Weights of a small GPT-style language model, trained from scratch on English Wikipedia.
Size: 12 layers, 3 heads of 32.
Architecture: rotary positions, untied embeddings.
Training: a variant of Muon for these matrices, 7038 steps.
Each number is 500 + 40 x the weight over its row's rms, rounded and kept within 0 to 999. Layers, rows and columns count from 0. Numbers have three digits each. The size before them is the row's rms in percent of the matrix's.

# layer 5 attention value, 96x96, rms 0.264, rows 88-95, columns 32-63
095:510539550579522554471460483482483486478530551533512522602492535530526505482538428479399532464445
092:528479475418575489480522441481425532419510485474465525469508451490521464473501549504475566528543
107:589483490509517483488576529526422436472495497498455489520551451518496511513523538496523476462510
097:555497437492440528526482539528533467496474548580489501549489484502535475514532460498526558487460
092:504591524495479478463570501541503512515447493444484497490467540528511450515522504476552382530505
101:590579491493531533489505446455488464496499525515463490501446571541442511554576480560465470525473
094:484499559510480509545482549607556508528526490489510500473569497473507548578405506462499512500521
104:465506487506490537554506469415477513563452472499554427452457563555603498449455540572519487493431
# layer 5 attention output (transposed), 96x96, rms 0.352, rows 88-95, columns 32-63
100:531480530469462542473467456506531511523538508492564540457486494522511368441434535555426486501480
094:505490492572536450555565525488485478520530533566477470552466411443523557461436543518478456550467
108:528564533576453486494565529456437500449490560478446580515521539560530512533532538525546485524576
099:535497435453508425548473513502570510463495464529391504513524495463398468520522492485554509516533
093:488529539486467504391499527404491499497489499503478526477489506494473454616499530468570450543503
106:468514586422483458489533450419517480502498486471471563434532483526509536476547429533529493539488
097:536465511496447536534458498589494491452528488510562431517505487516596503513512469492528555550493
111:497439510470512527512479497453532461478472547497548433375503502600564436486452474493546529422509
# layer 5 MLP gate, 256x96, rms 0.318, rows 0-131, columns 32-63
097:497539523518518427498473521477495522556494567445474427474505543390541525405486474445460512472517
096:498496516540534545508538538507515548472609509507462526564493581498499449537528534455508582510532
106:496504489465514454449611481502491498616434511479574522508497509497509484490442512506527502453575
106:502524516517470545511487520492465409562543504488460490535505510503469462531414430466530487540517
101:496548512423557498408545497527454577540479434495490490529514472588501445505481482455529500526460
114:509475479430446521587522426506451390493505502505545518467521529514497530471497452547427403476535
103:483472443493502497571514570505504561569523503530548515543532502463454508449538472467455484488483
107:358501467492484458514473484487494505562547460474413533475455553456537596478530511526427501465472
105:506530548464510504534513513585501500450517492579538473523424527465520512543494495522567491508520
096:478479434477520408503523475525545525549509528530511579466436481460524505475510455537489456514484
108:419539459443504502505516540531433516477463437586585555482471480538514530568553545515509508479479
098:608503515440480431509505484468511504519477529579481524535548533510482461539472559561470527559563
099:549524505503463477529475551453513460481580481438558473465469472482556510561614469522476527536466
106:472482472542407413496519523478578437490562541481511521475458492504454401512459535468457439419531
108:481511435469469496497546549502488555457476490510440506497488511549504510467503480565570535498521
096:558488403500477456588471507510510532564516550497446491511518470506473496505506487451577432554485
081:484536467442493464491439508521466557413549531499490559513434561446492513461537475512527480478488
093:512490536525563503522477535476536534452427532535571454432503499397529473532536459543474499574554
088:447482557575493545500494468548491496525587434550526453482525521500558448540506473449491495433474
105:476537468477550595426453466570504508485507467495490520426403493465519462455508440491506551468569
106:544582516524488483472473547504534530467513530523469476529435430480492455520550518562416492499415
096:531483479565495529501493454504525564473461493520446517531476536485486447538541463506487577393539
105:484482437434553482502475551478554463503589514495496502443490535552526436509476468517458506459555
108:471538506498486501502456526505475477498544490522525477446410535407511510464456465494544462519516
101:549533480507537501493554416549503457537441524510511537406435555449517429475565531374448520535525
104:464515533462576483523557502535516531510518506475540508467525544438564469474530502568526570568553
097:514459450550569480450490523538459576506568545516551480427528535477513575514556541421533538524507
089:531517491468551484478415450535501505518517467506465492391459429456478448481440473551524461419518
093:502538466540526507448398508523464472519523558402517476427471566507461528538604523521508466503528
085:508526535465502502511441477516618438524496498494574480526509416530457389537441510507474500444510
099:448482513497515434479565572430473476497534488479413514548500489348534501519462507522512484490552
109:481523532527442429507497583554458506491464532535468534447436585495505465492508502561477491496534
105:448480534487495512472513492499484418536508475474460538464449484487501481501485501501493549485452
079:491447491463528505550447513477513480468491469470536564493549491492556526491514462495449460523460
109:429480485416439474510540493570487489535542476507493554488497490463537532583493521525525481573506
104:546523484460493515425509511467496484551538497509588481553498493445543449445506451496546500484541
086:541491474494459468514495539534417505540435518487519449495544435557489525569405480479512519451482
111:529496432439491491474452524499487488458474504486550481477523429514389515454490458520512487518515
100:558489507424454509491511548454493491508511497490572498495524441481463498545560465532515516577531
096:450547497577443458524467564508471476470605481504533500435446561470467506462454486464585443509432
101:430505474531546460541537482566565484571524442527491430500487482511521422609487502506518533518531
099:410481511453450496466463481524507461530503496594500435543519563492465496542491471519497544489468
100:502544475496486477574457460536513486521499490548481525473423513460507537507411526544489434459494
100:499450431478457475452472465426450492562488479581446493502518498430488470498501590479465470506460
105:578475475506478607459454457554476499527486568546505529478498540532505513488564531468518544464489
103:565503455456492484558492515553522465473466476502483501571487510533450564521447525481417512450495
101:489471486496490456527494451507538470494472468478538520510550573555526543551534480525476520476487
109:547495507489528446514500510434525472517511450520453532474478591495543508469445467502417528519465
124:513518538454480547469572534539421487551538519553466441528551431506532450570490455516494446487435
096:487532424485536436539469530400495552526438500462517538478516530526468516451470523555466471530523
098:518519489472527481489506532471515517520468550540448566456549502437520395458497494518521499433592
102:589480503466494527491539589560470453524442519528478490546482484546573473471505521501486497471446
097:507501553487552525440464502511547490508441434482640499433548509501477468558457497500504550531503
107:493559502597493515561443493465456477495439566505514461433563429474455439516425513512418400521512
092:457489490552529462473443520432491433467479483477500423429486438527491529485504505498501467519443
092:570420474466533497537474499532451536524444476477556485482466523484466494494499486556452498531553
101:437541471527464588498524491550536434475498483527518511490486506474553488513556500519485498515448
095:428530490421488509494425461433566458543478481492548484498436496508496478559426480515552529442491
098:477459490558496523541472549585522486534442526506562521450528472444540491579581527520446554539499
095:529490536490462488496446469554522473555535473488479488490510456479539488524533482444544478444510
096:570490559531531507554503458537556475421485464523452527491478525407515499586483527543524474519520
102:551539472505473516514529583505515533487552473495497571566519467599512572463554474464517463483435
099:482477458537563567538536517518458567524482443537524452562504496446554524460532514518526503515516
091:492419491474539513436428465504447510547496512493543598420603492510474455542510520535468515454479
107:459582463523511498431493519535532487508500470528529488443498435487515433569555548451500498491489
103:486455529520506513503483483579504520553545498555494469512406530528437486485484497506457497459473
108:514544455496470530536500469533595485442506487568478477469460570482550535516534495555524525562461
096:441508556528475579437541493614428479521499484454483484509507560514596526469497477550500493473481
103:552460486519520562469492480498468460469469476573544538460546494493512494489476524503499532443491
098:517492519444459530408500458452463517482499569516495505500446470503449458576467493513589608485504
102:433514484541579524471513510466522464430506462505510544493498485416460478533541555520481530477448
089:554515503515487470487501461478439512493547524511452505534545518515509572479470480497444520499519
106:531532491517494482517407514500477447479461491498502453500507441621463503563472545570430491456531
102:499554514484548449437448520565554479488468485538494537505491500441489397491454484481502552477499
090:441481484522513544500495564474518541501527467530459462496540485480500556499501536544478463495531
102:524461526441448467472512493524517513555473502541548574475456544496565503514442471503508534468467
099:450503522525465491528471507527468507504543467519500482618494507460489525514547498522428482498413
104:483566436480495514477573479585603507498537490479481475548523493511447502507529522482412471449466
105:481530499471524511505453479496521420522552498516527507500458581490438569484500505552583495530547
091:579525471481514483535466515517591463527495484579489506513515449488527492590512478475470504543508
094:458570497511463470473513432561562433496489444514531449474490515466459557533498505459498518508481
104:412502547528455538552478498540519481482558458485497548455468464540485542462473501547488511495510
098:498490503560510542529408585580517489516483546506501466589487564551523512522534505488483474498507
094:525481544475439516560525466541479462535495472519520446518543479425585436502574447561502536549522
106:448540457571421503515523572485528529438506530549474539574508523600490546484593547486524441513511
097:544496498424520469571493457513460487472504486543451450546510503473497542437459484547504469470411
101:491519466589590579570430460451538499432523565511543437469515539428501538518472475503482534520497
105:515515480552486524540510515467566424524497509603539509485481497462516520525498478552538525487556
099:540531493482494525558479536516561482538518503484495429443494551499440474430451510487492507529508
097:513586438455528493502507519532511482545494526561496439466525464461562506534450479453429492512519
087:544469473491540552552496564536534499554421527496465556517568494500442516455534495493478492525520
103:511468475467511421510495526464439514519506477499515412458510483555544442466503544559483496549521
104:460524490452447464470471545498485494483444488539490564458481450504528493472522467517529520590488
094:506476532515437444492559447542479600598516494511479534512457505458496527472497475447488530500484
100:518469464482470469467539497512506439631492508462495465494520548435491572515483446454586392556503
104:469455457470467506544515535483472505479500472437551509486512509499503481504506480612524458504542
090:498494498538557469529519530530505474505511424482503496505469493410478528500476537478493476479454
095:556475512488582446513494478524494519505499478487477453524553483432442495497502422493463469451448
100:495514424468608434469513433499501517570477507539480534521444535480427534535545464574487501503529
097:451521454493509595482479457475551468474466584437518509485536529463528502547570466519479511520433
085:517579499457451538471474517504468534493510552559573463450514545468509564457469471538452530448542
102:522464418507530484467498477399479519505463510502449466475496435414456465513517563467551493488520
106:547492455540491523456463527505447516483421534515474567424450433504535465571567472561475515529490
103:487567573549505529496516473479453503506529476479464461471431546464576479550550492416500454516520
096:443481450489519540553596570407450533538453412461478572480502534472521424536520455517519485526457
100:476498428561462438470474436500449465425568452516514474566429520453547524472475444476453470498480
089:456479435525491558517508473531553475542508508501613493475463448556502549581500459435502559429497
103:544489487450409563464542535556465466527461439560484505517511505509465512504524499474594583525475
094:488473488502537549517506508478497430511503564529501574504505498521502591559541534513527542518499
098:459469505494472485537439455504499472516536516550422531513523451485581527496517449483447507469461
108:444520450494493489474504466549544505549442451531481511573483531559414517519508530501464473481580
093:463506538490441573464513495521474485477507537501463464454476531431489466518503454464533479519461
089:534526442545462539535525496557557454483515447508496514501577557463536496443516500503508413537517
089:439474518533465497474567550416452498528495470517512485503419531480568523493557511497427444499488
093:548475497445437501460519551542461506479437492484493517459542514480470478500493475519537530504463
109:448491451568510496554522511512451532580494486499487492528472520443590546503544454527462511543497
097:489550490516522472489490464493512484384543567512519453491475444562474447482456449501475482570541
110:476546469481493526504531552513492479537573531522529496543549447495464543505526493479496423463508
093:526560458485529462562530512519450526519462474529529471440516526537576451489453496506432533527460
110:448496498511519549425495469538491433486464530475471546451503568511552519541496498443499439508479
099:482566521456537525540471420516528412436462444541517520494494477479524496474506421473509575487464
107:475518418510475497531422521506467511489559493499494473508472574550445506490507540501441484520510
107:464471509484572509552449479561475462539535440499534495539466489561480519502400506515503574486514
097:542495432543498421528517489570502428501592494423514525452453545539471519477481523462501447506502
099:418547500509455573531529487487498428487442461526462538487463477520458512492530470469521507521492
095:442497557478453481514449514512516499554473510469564468491426545450492462495490457474537620548493
088:554485549437479490497445467526527466535458537510477520478486546530385482489450394559472505458464
101:575533476473487484508515511591513471452449484671467491516553481488505486430499546441476481520456
092:495546428461535553425498463510594494523509508564486547473476521451508430481519564528390554559560
105:470536459521441464572439566522501543565477491449495505520482488504548548492533432514531526540483
092:501497452521432549475474536554496542509445566466520524510476554570513510498565549431508501441550
103:480511486486532509538457543579503546492513477476557504520469471464464476542494456454490442426532
# layer 5 MLP up, 256x96, rms 0.333, rows 0-131, columns 32-63
098:523520502507543550444467484533498507502478488506511503449518463438485519449509502504519471519462
093:443610562533411469515505494446546426485403458527517525480529501503527457466488487459484498440547
113:491546410496520441445476563474445498483509487524534439532512485462514577502443502466546456514466
108:470546484480487496535398457465493483497544483474461521441424429494522504480476520477507454497394
100:521509509448605522484560544568444501518482420572544473524466496512528440452563445437497563493457
106:451474546485514447518483430537524529415531524473479589471467451562454478540413468523514500480569
098:515475534502460494481518492533514477513457515569557510547472490568533429601431528474506555471483
105:484519489491509468486539543524499545468601475509417496493492432467503433475460501501510442457458
102:473565492603465499504472522489472496463539513514487490484472471546544476447535547531419428447497
095:596527468523533536447536506478442513484488555465543472501498424419577478565508475466533479480552
096:456464499533538516524482505458596468571498480474465554410568462494448558518479524535522458401519
097:508552541431518504503512516467501524454577519538447497501479500459485463451560479513482563515507
105:495584493528557488428429555499529442496487504544487496542488577495454558511554509507536476457511
101:430484424491499514551505502522532491504533483510531380537564521490524471544537445478470480510525
114:551514448543496486454544523558380536573507481543486520449497516480552507554477515528459479562452
093:447527482502472481480492501451563413456499507540545461504540552481540476520509474497509516563491
092:452500458448521478482511496456512566472446479442548546498463430500495481476501529473519556425484
097:514560459484445445476516501577460472603523426501426467512490544508446576450487527494459459577489
110:464557481507510394480453562463512536551400480459444484504477541463458521475497486519416509536571
098:533539510474478583471489466582565470473546528533453486478447495545488505459449558496463553482521
103:468519453534504447506537530565494453486470490535444501473542444531527457531417535442523520503455
093:543549435560509531465531519488505542517476538460451477562459476432558525551530509457543415431544
103:451496480463532556568550510575465525520507485602479452466476481551512539498488448521452515551483
115:424453429438490540464463511467447499507547424473443496521525461460455513470518504486544438484470
104:540448515467475422479498537485526534484474585511519641509556492509528504498499437495534447478422
098:509465552562459447524503520518558530551504500504500500553472445528423600528513503468541485477449
090:590494492479427431501521399543516505488558486454548488472540488437531519438481539457478468530513
089:494492507439487496517484443477534421467480526542496531497530470393496471453518494550542428445498
100:513538529498495542526434547507535481490475443455495549455538487511522525566544459479492462558546
091:482540549495466495521509509565479553462522573513480559573443470546553576490461491500481466522543
100:555499527484488485479542455537509556486525470374508513468526598502508543470559503508489549551542
104:473661509522522478448417562492415421474500524430492481485471480540531419446533504485481521537565
103:483485566466544523536443524537488553523555450493493505457541533505568505522543462569479551536440
087:514485440443528436518503570490460509464489465551441585501523511481554472559474436565534499549528
102:528419448504530514511594483442442502498489481507482517507543463533480534537550527496553479531490
108:466521441568514567624496483509535503421526516521575485521529515474518493497541475533484525489494
115:504477533482519466533586595484511514526534522479579460521518468591476558495505431564526527458509
106:559538458488539486507370567485535468474441497447454535499508482490539427480541517529466570454509
106:501532498541440521550524451530546543472460425568499551491482551552528541490493481525523425426503
101:534429534465467543530478519403502453492433437543546509501472472458558453517485476477476479522507
095:528533542494492589481571567510492454486459468557572535487538498505525539506498508542525557551492
100:506497459543518510487486547538509480501537556506458504544485576539473437398531514465491534537511
102:433505533433401463455579462509488582548476399544464479541528491502531509480562525557447487481428
094:533486511521509406490455454530517475493555505544505421485490541465453513425524520493438491502504
104:488471491466535518479504410564465533503513451516501466491517494516566479480594570560419584570583
114:496531571514486497486463445503508527493536495532463498442471457499595499576507491480492518535471
098:516533433494558559551539551566465532441417463460556443501521543487548488545572501494461529504524
141:552505431468506500549454489451464441492525458484478532435431550525550498461483491473479568480471
108:499445479505527451588446502463556511484495484465518515516482474515525491487530502549527536455503
096:470534526464474519479510469473438453423460460511478513535495562491508486500491489440593578486482
093:509510456564477494480459473467595504453418544485543506466479510521554601507579479479507485506469
113:514428527470482468536508496429486542521465521505435532529490552569442569482541495471521459504580
106:477558491467510436465495514461466528494534484501485528507507514513466524562508484493541507554502
096:536498505472538542433550491555486509556515457503480425515446469516507452460484564403460525510501
088:533528417557456445448530449499438470432498517479499507551489534526505469537505428552554553433468
091:480473495512462428545482544510480507495575553460465473582503410492416566514536491509508418512406
093:464555482550506466512526431554489429508484455419440545493418495482487470479502430487555494540512
104:467518513541497441521513487488534432460495540575503424494535566488496513532520484475456460551579
102:501478491559533499469474546604498463503536462519522502520618473505540538456528578536440417498468
102:454432478483568522488530517512440478541521492557490484446450568460563520534562562482447511488545
103:488463411454498485465462521480452529464493475535472458524475545509569441487495503491448542469439
091:497427485463538558508470533521519437505455470502535496459471553452535447477465473499551484481510
098:448529523474576480485515518523508441450516466542525467484556514507448556492464474539486536504485
086:426556544502434486533572560532534452441444506506486462497470482434535495530501469440555495518514
104:448529522476582522478437507479535511496551499484538526497537513497500414562454486527521537455494
103:445520435457526537555465515495491493496556532494512490496574518542477467400476525490547503449437
105:498498482480435511480451471552539444474489561560525502434581506509482491468434450431499450467521
108:466491443487476589507462514449466493565501444518478533461438533472505547553553518543495519552463
099:442538528499518454556551502550443499506402510475527472477466467455493512464513468488485512433586
095:550518498574526445473439548413452458455497494533519465560518483402450474583412458540533549533473
093:501588441555529492574436580563538472480491459500366455586500527447500486500512494404526496482543
092:504495458506484509525435507476553450501518559537517452496465439574573439485483469507534474532471
098:456496543562506478429494572592538481530527497498516561557496543547528433468477504445490600463456
096:477513471379561473441477535526495505547485546482461526519536448471480436505480449477519490487412
094:555571523537477471505552492494503436491517494524491531519541578532530392484517452489510514397489
105:488455509519548486442524542444520473450512533445495574507503538505446545452502508463494493499471
102:512559435600492433482472493519443529514502442467467570526500545445482526499508459555493441510446
099:473559495489507467562562530482508444524478518497495465400476502527541504450474492510600492537499
110:503519488559453530475599487453481509455454495477468602506516545439573544535479524506405459545516
100:603523479527482526456472527426575416519457564571526471528519478469466523535532420439507474478479
096:549564558493485434524499464536531467476460481506503446504469486488479431479473524542497502473590
103:528378512487508496449519489432513494463550468551535565465523595486505522526490565472492524516525
098:555560534485539439488506485477484489459532523447495569474450461511537574444513526553492458489537
095:530528489473513568413486446583452473481559489564513545479513453415459549472482507437525473453474
102:502449510457504505530495518510459436527445512455509518491526435543500500523467487478546521529514
099:470515521422474563475463519482550512520489525456582467505490517467550474504544464508488505546525
096:527481477503484456418431524476453485489492543506544535538518537513524435465450537533540429462505
103:539459537437455460469494441514471540507578574454484486527500506543523511520545573510464470579511
109:510518474516537486526504492562548491531517517436466557518535491566484478490511486541480466474450
101:506531520536444429513560575471510534526522524460499543550564509475529510541498520529475494454546
084:449537396478511400543471510487525514506506512437515421512482521429498517505512509553577510446484
096:521538601481519569503467479523572507457452516505527476524504549472601491497509530499463460487444
108:486543524493449509567510567470474432524485494485520510572502462494498524512552422493522512513552
089:522502462517537466495494488463507422503535465513563544595436519519494445451445461453524517465525
102:413481401493536494553523501454510481494462438460487494504553494461461424514480483479477495517439
117:445583522487585406490576491565448451522557485502517488502521420528513501539535517486517497513405
087:463484489520506472530485537499479541534545475525362460437508522479468517479485485467515486506409
086:500476523483584498474515482467445580538519502469486480477549470539507493450483543456437453518473
094:513441450530427487550490475489515508456531471462484511416562453473536481516529494553603467481526
090:527503549586505487479474523515518511467420536397516537549468516528449536437611513521467523507419
087:497471533529470536476483543478468494491524511527423518377499503480462510588549537443493460456547
094:541489495421457557444473399565460484549522528481469457506506466522453549473491439573488469507480
100:431416456522558465506499472515519525451430474472563480487508529527479485563554474504457524508485
101:529442534521481584514484446480465547518473479507513475485526577533558451572496505507531459480605
095:564471516527503487513485439507490511565571470466443530533487501491478514436492483528462511472562
099:607551538530459524550508480515506501498454560447513542504501509502442512488538505513520453404471
105:577479570556526508527496433522507600481480548492500486536418517485595543502542556526445588492585
119:482493502590504586577468464487507508410526489513502479484459477535491520539516537552568424519530
084:454463551444552539584496485405441571567534491501491558516479504465489467523529487492526443551524
095:465595458484453536465521465488508458468432516517483549502505469524453543512522471446554481500446
100:548431541450430495517547509508508520455498418503488503466560433539512516483480501491538464518480
091:502398473500411486457563474550453532478505495460450550506540479531511461450550521489417532463538
105:504565497483499472501504473483463495496482442460536464496508457484496546541581529539547510510545
090:480489462465488495466477439505459482516525502477488522488506488450543513451550468475497497582454
093:553485462466480471563532536462522512481445562552542417464506489562508541478436497486517477567518
111:547466478512564489494528523560504519506535522511493427450511526439509504545454534485526520590526
107:576509470486419433520519512546469539507442492505512506505563433406504474484494494455430443541523
112:476567505537529525489462494438508490475465540522547567465434471528549396501527441460512495475434
094:556543562509482449509490576504545433444479478536489520473530493426494453445478513452553484497511
101:544485569524517543528497471418527506521472498483539452507479507487533491527515512451457527508455
104:469473485511513498483497499481475473543462505516539530591497497420535540528468537518482441487506
111:524491560517500558494527500552506522568503550514596512417614508586506504460496488496550445490530
095:477472465412571442517405487576416459517496424478487563538497482486440516461486463473509505450486
101:467564524484459539513620467552440468462505479523462572521568476439496535584507509509461462498502
103:536423541508517492447542520458518502558469545485580545434443510451474520510491509461459548463481
091:528494523474543461473516513520450558543505574501478581583565542547426452485482533514543522542509
085:518467487545519509455536560486536408593493420485539468458525464518457563440493478516493456535526
110:492535521416492498439479475432499506538508509461508515437567503447435421509486534528546522372489
091:575464521571524495477511507513579527547492543586447559500506498362456456516461555550503492479544
096:477463526459512455540525498462500559495535479547487490501561484529484463524431437554538513462566
095:479403553538515516561568485482404538563503481544597465433461466502490528502449558505497504502476
106:551499486507540455551519425498532487453510481540433468471436452446453501494526521517455501519461
# layer 5 MLP down (transposed), 256x96, rms 0.184, rows 0-130, columns 32-63
091:499428494447495557607533443478482525514465494501484562461491548546498497547506576519486517502492
095:527519547516522470503491498535508484477576551549414489494432559460524555494438518494434492512551
105:466533532478471507458506493514555455462477470486508484530512502545479504492493497427483533399453
098:467424465517506493525562581506477528517468551486466505536536524569577530526521516475483504566537
105:520521514466585430501495478555482438440483537518540532468475453459521518442502532479438520488488
104:470502540540593497509485477492538560570476500437455479547536535462489519499537516517533521513559
100:594504492451506486481493508535445488527535484522535540539474479405410483487506409544499399436519
109:513480517503583514536423474493469484532459526497561387498461552522447507480494516468485490450491
105:544423499513435514502515518525522507570535483484467494462449497465476530575498512533469488482492
096:492418523558523497590454505503537507499470485455469505534523534528476499435467501473509594529459
097:552544597447480448458546458551470484532467445454524543462482479439558523517503442464506446511499
106:455482516480553553491495575522541494566463551452514530601499551483481542524458529464527477430467
102:465509504523509502483508461512463461468488487473492505531563524483528489495520522557492475500464
098:474517620496452474513484448470456504499522522516502530537526465509518505478495550463483504556539
112:528437427466492515556479502508550529531518521458505525576540539538471443492489586440454461527536
092:478485438484516453553504497523535464508478475507503468502536478561474540532520482508467458491533
094:502452586566463578482488439515467525455431431505534497508543452503463499474434532540525550555457
095:568456509474430507515449484499476474493552462554571417436452514527566432498510517510527492410479
108:511490453503525440506535540529455553508541517499575481523534537471484450479514401515536433552543
094:377571530534507498492532478501498493576526516522461593556483533441486514513515470543541452529506
105:467474531545531500540552418513569496535444558568506517501433514514463497519510462510463430551506
098:500485550538430515551434439452516538514513532525465513497585531468550475553534521513511547463466
106:515467476449451486497612427469523509475487522499496504439480540521535568506483469492546489553514
109:509476519487455486514572479543547469504536502462572488507471507497457573550537454518466499556505
096:561536529533466502435485516510457505506406449496498406544529483541446489538509549543557503423470
099:539518478436425556488474405521518525494549423519498530472466511529461462480546480589531506538521
093:546521562526517491496496506455477503471577533496509504513496498506512471486449492511439531493448
085:500484530465484513477509472524546515409475579492558544508552475521523512546513515503566528471461
094:399513415498521498528550472508559491533518437500531411465469459526486539546486517398534526487535
085:541461421465528463460550565446501486556515507550486547457462538455438527487478453574523534532509
092:497549468505513578471512468510529479554485525514520534498490523542439495497476554527434431551507
101:515498447471510484485540494545558464587452462478529532537532494454534489481529456538604452572545
102:504488478483461554457469502518594457482515447541494512470439513469520532465505485485537522438476
091:574555455443485477506471541479492472448534463460517585464498498436494468506542397532526495481518
099:485458476576496522532470514521463501481538543447512466439530442511506524579525485473458530437422
106:496503496577453469583520535503421500530525546507437525471515551527573537486456530507492546447569
107:480526526507482509408546490500460439468471527497529437410454504515485473447482517557544448460490
101:514597545538527518469487481444499508484499470601544440484519450525471494486497481489586475437505
104:556502500509536418558419522532442472553577580547473500513470512490514501497504547499484460502533
095:535582566511455456471569519558477545438502435442469466545550495472430576523540476470524469513513
100:484485443486500492500464418454530545492487484473577553519538512485522446471446552517474417556535
102:587464497508500436499554552483582482481500476489431543495507472472480562471468495562479494519566
100:515552566491439508451462510481407505542487446494550529516463515470501497557469478481523448476556
095:465469548517526541496460495509498496520572472437457466482537531494504543475554542478522486534480
105:461495481451562555477478488584505476505506451452468529480485483404494484405537451580485485529502
121:533516551519447454525491505519438468478493507496522467593407523460575555502551511533489545508493
107:483557547462489462412483484478526513504462531484513555522521516434502544491470491539548482491428
106:490535445501489506543484447477540458501479487485466493473419545558501573448409476489525517481470
117:509488524471594469483534504514526500492471441508535497503482514482474544594435587470513577458498
096:479514497510489501455490508527578498540521479480536538486490438399541478495556364504478497462473
098:491510522485448539481442537527519546507545476579503491510515575447547447437522472489507461504535
112:528475482528481470427543496511563490523496494487442425445546515461541541526438553501475524499488
100:490587499526543507471511459473525532449512474535425480544511529580470501570490517485537500447507
095:491493500496473507567460527539412491458473508472542498533551534556473532555478465460574480483548
093:537504486512530435498483474495403434494529544515484451467549506512544531510455495534493498572493
090:454518515492537500453505472495434552564458574485499492466506487490497525492438516494468458482565
097:552411514448508470489494487493510457450572494409527490457467530525481522422576540516509477570454
102:398517527492549445418468492531513512519469537619489527542406494498531508534564477539500535514434
101:491594441530532520449547416491565504526493497468506539440454528555460526547526489536502521584526
115:534532587445410535519500443554468509500481503506469458439515493534515503410488534438501471432519
102:497505479429521568546478501515493505435496478473489479555479509512479527552574501460414528498500
094:529505442514432505508534503529436528504454541497494572573469547497509536552463466511522480554391
095:396445403560477527500511543550486534505510511482542488536524549529498477556576533510485481530413
081:513494503499581502503470510516500568604505546513489523542514556479422501567523443443402512511465
106:470548481583545454444539488534542493437478457565461440481506503492418493523550513396562584493499
099:486560502463479435513568428441483547524514514551519530513507530572591518545494532533487510513549
106:495537460524513470470489481543465552499542503425479514477521523453529513573594501451511455457516
098:540535536530481551450476508481470479510500486420541548480583524480494463501499513495524593481493
097:451547479555480539493495576519492476558480511458537452513540608562511532515497568507471521560572
105:470496492560560551535570487497514531454390496506492444516486507563440475448498450485421559574449
092:472437538453491542511519437532507495413416586505519527500501407449530544414473489572493577443435
094:500515503455497557470485512511435501468537453508501525474459545405468484472500561486537525544484
097:504498500562547563490518485555578478532532480472620465510482488448492512494510536463534464501523
099:521552547525511514490476488482490473497497555509483513489499453491519457569508524556435524514494
097:507548456525564489570457515499437472546511448457426620509486581503511497456446477480435444502551
108:488459539532514565498510546498553398457534529528555495501538517535472494452499470477520495501407
100:499404484498446582492499553492523465455565449459464413484570442485538483515532489453555496432578
098:417429483505546502547475522508537543484505527458486494476507555441491508422533524478514484531591
107:487540557477448517488510445445527475471451421533513549521571550461486542448468474516572458541475
096:474497501563488536474530469500465497531534562466554472507518428553524514509475503567463509473484
101:581452518475549543522528456511463497533568546510452488537465475518511492463511540542493559540507
102:529472507484451501487430453509373432539492515489514494530518558477507516470487498610530430479473
099:469491435533570525490498548534543574528549505525504467516489513498478490556431480455514498543536
098:522483424519471511521496573463600518521465487449467545482427527501494514493431472446504417521519
103:417530471546455453475471551552534561517472526467498403533502511551447468516530454553528574476564
099:550510499580520512481501503446463500497488512491526499545500471495482387536536492518488480416514
095:463574502565485575491506529515495462506513449521448525474527556403501431504543377530521487494504
101:540409497555471533507510506530538512504450507482480469473457573484528481409515511458455533473472
110:495479543581421499527498503519499520440521459489502491489502431466450484529474572460605476472472
100:508494518522526550572516554536530505515450489593506483569459417483515508481523454511510467555459
092:534463539511479594501522494530571468487430460460530540487535498551470485466507483490409517465506
099:490471489601557537463482486509458536616523479442495502475522532513513499497451554610515481498575
112:475484509503523475479485507533429419552463537500543437502495520483517568473502476496527534524511
094:541446542527490507535527447533523503537491570496561510535589497460522548543485499537440555471501
099:514448522494477446446485489481487481481481566516513501545537514535464501507603431546532463505593
108:481456484509500534540519488483479440532581493546602499549475508542542541514505442520510487477445
086:490499497480493530530538511534505519479420527495550462534515500491506514576523450502508492515533
093:508543607492531535469595466477525515480445529584529529487524500481559513464487537484498511563532
103:475571597465456510461478543475534472495491587596463464434521501452526417537487505478483572505538
097:529430549471487496548481515513423483519479531440525578467556475474512521579486529458547495384520
094:467518494497529523486487504526518584520483510512519493504500549443530492464440481533530457595567
094:472504477458496506499466432450520536540564543517496468470501555502477506420419536502486494483559
102:457521519540544491433538544527476598515450522482567461495485441428468464427490446512554531475492
100:466491545529478498502493415494548492442472503464438528482334471542441494481516491421436521487501
099:458474476514533491504516482507444526491477534420455534517476526525461510534468530591436541541516
103:477463444573510514445512427468483527485470500533432532532460411436551459495531551570466480416503
099:480467508474523472514497436522444580441549484400477531461486499522542547533513420542503456496537
109:509523555527489485473512506451555471512502485522528430471472455485408451527486530503529451526485
089:501405518557488453468469536473472541504564410472477475501506504529528521492503507502467508499460
099:535381486441532496612448538448474492478487559522442462501518492524500520492514490487412566548562
107:458495448404502455521466510554461504541492529481486489572442561596395450485468508479455536440525
090:487522503509541452454449507484491495498445491530509520539449518458474528481478538559478464412488
108:434502388533409461543513496535542533515486525496493481510525539555511555513494430504501462589493
089:460566475478511466514523484468495580557466541519520524507533513515480455493499559508476460461591
099:534531501545504543525441446530502447476463501501439530532454477455436448446509467563468548423459
106:522566399467528517498471504494492501564512592459500561513454493512452524496471619498457527499546
102:516489462499494487498435563522546528527464503512483471501513523510590439448525431475529520501546
106:535467486495542569460472482470440515574539503450463451531536527496463514496459585539472469488574
092:535513465460539457456499538519523537531488510529476540502539479475501474473555481435437529552577
095:473437461489524481536473558532533599431419495488479457509527415513472518500467470464466439531474
111:508492434508491467477521506441511500502507483436515535559465459428477538582474495539447443599479
110:540549513476519467512495450501511474509545468415523478400495415486522534472526465524516529524496
091:426479485493501523508465548542514515411486557499410436507539453529541487504440589486552583491468
108:510528438491454489527500499550589531535521505527454438514470436537541566501474519563434540560522
106:494475499582539518444436550530472496499448529489514533493474468479531449462519523478554471516543
099:467540441483601541506510482519463549461510548540567522539514436454471474508524446439435533533516
091:548580481454556460473487484538481476522471547595458518492498409497486459483475450526440401474518
105:513504519487538412547505595498483488530518506469469454501482495473549558536544454507462503473480
086:477575447467486494570477497549578466442457467495528446510484420539444537504493554520466552537439
102:428533478508510547499492440497464442542517533448493497549503511487533568404557413531475432509561
096:509500517515499563501490407554488487529512516491538510445515522442483506441536565495400561462546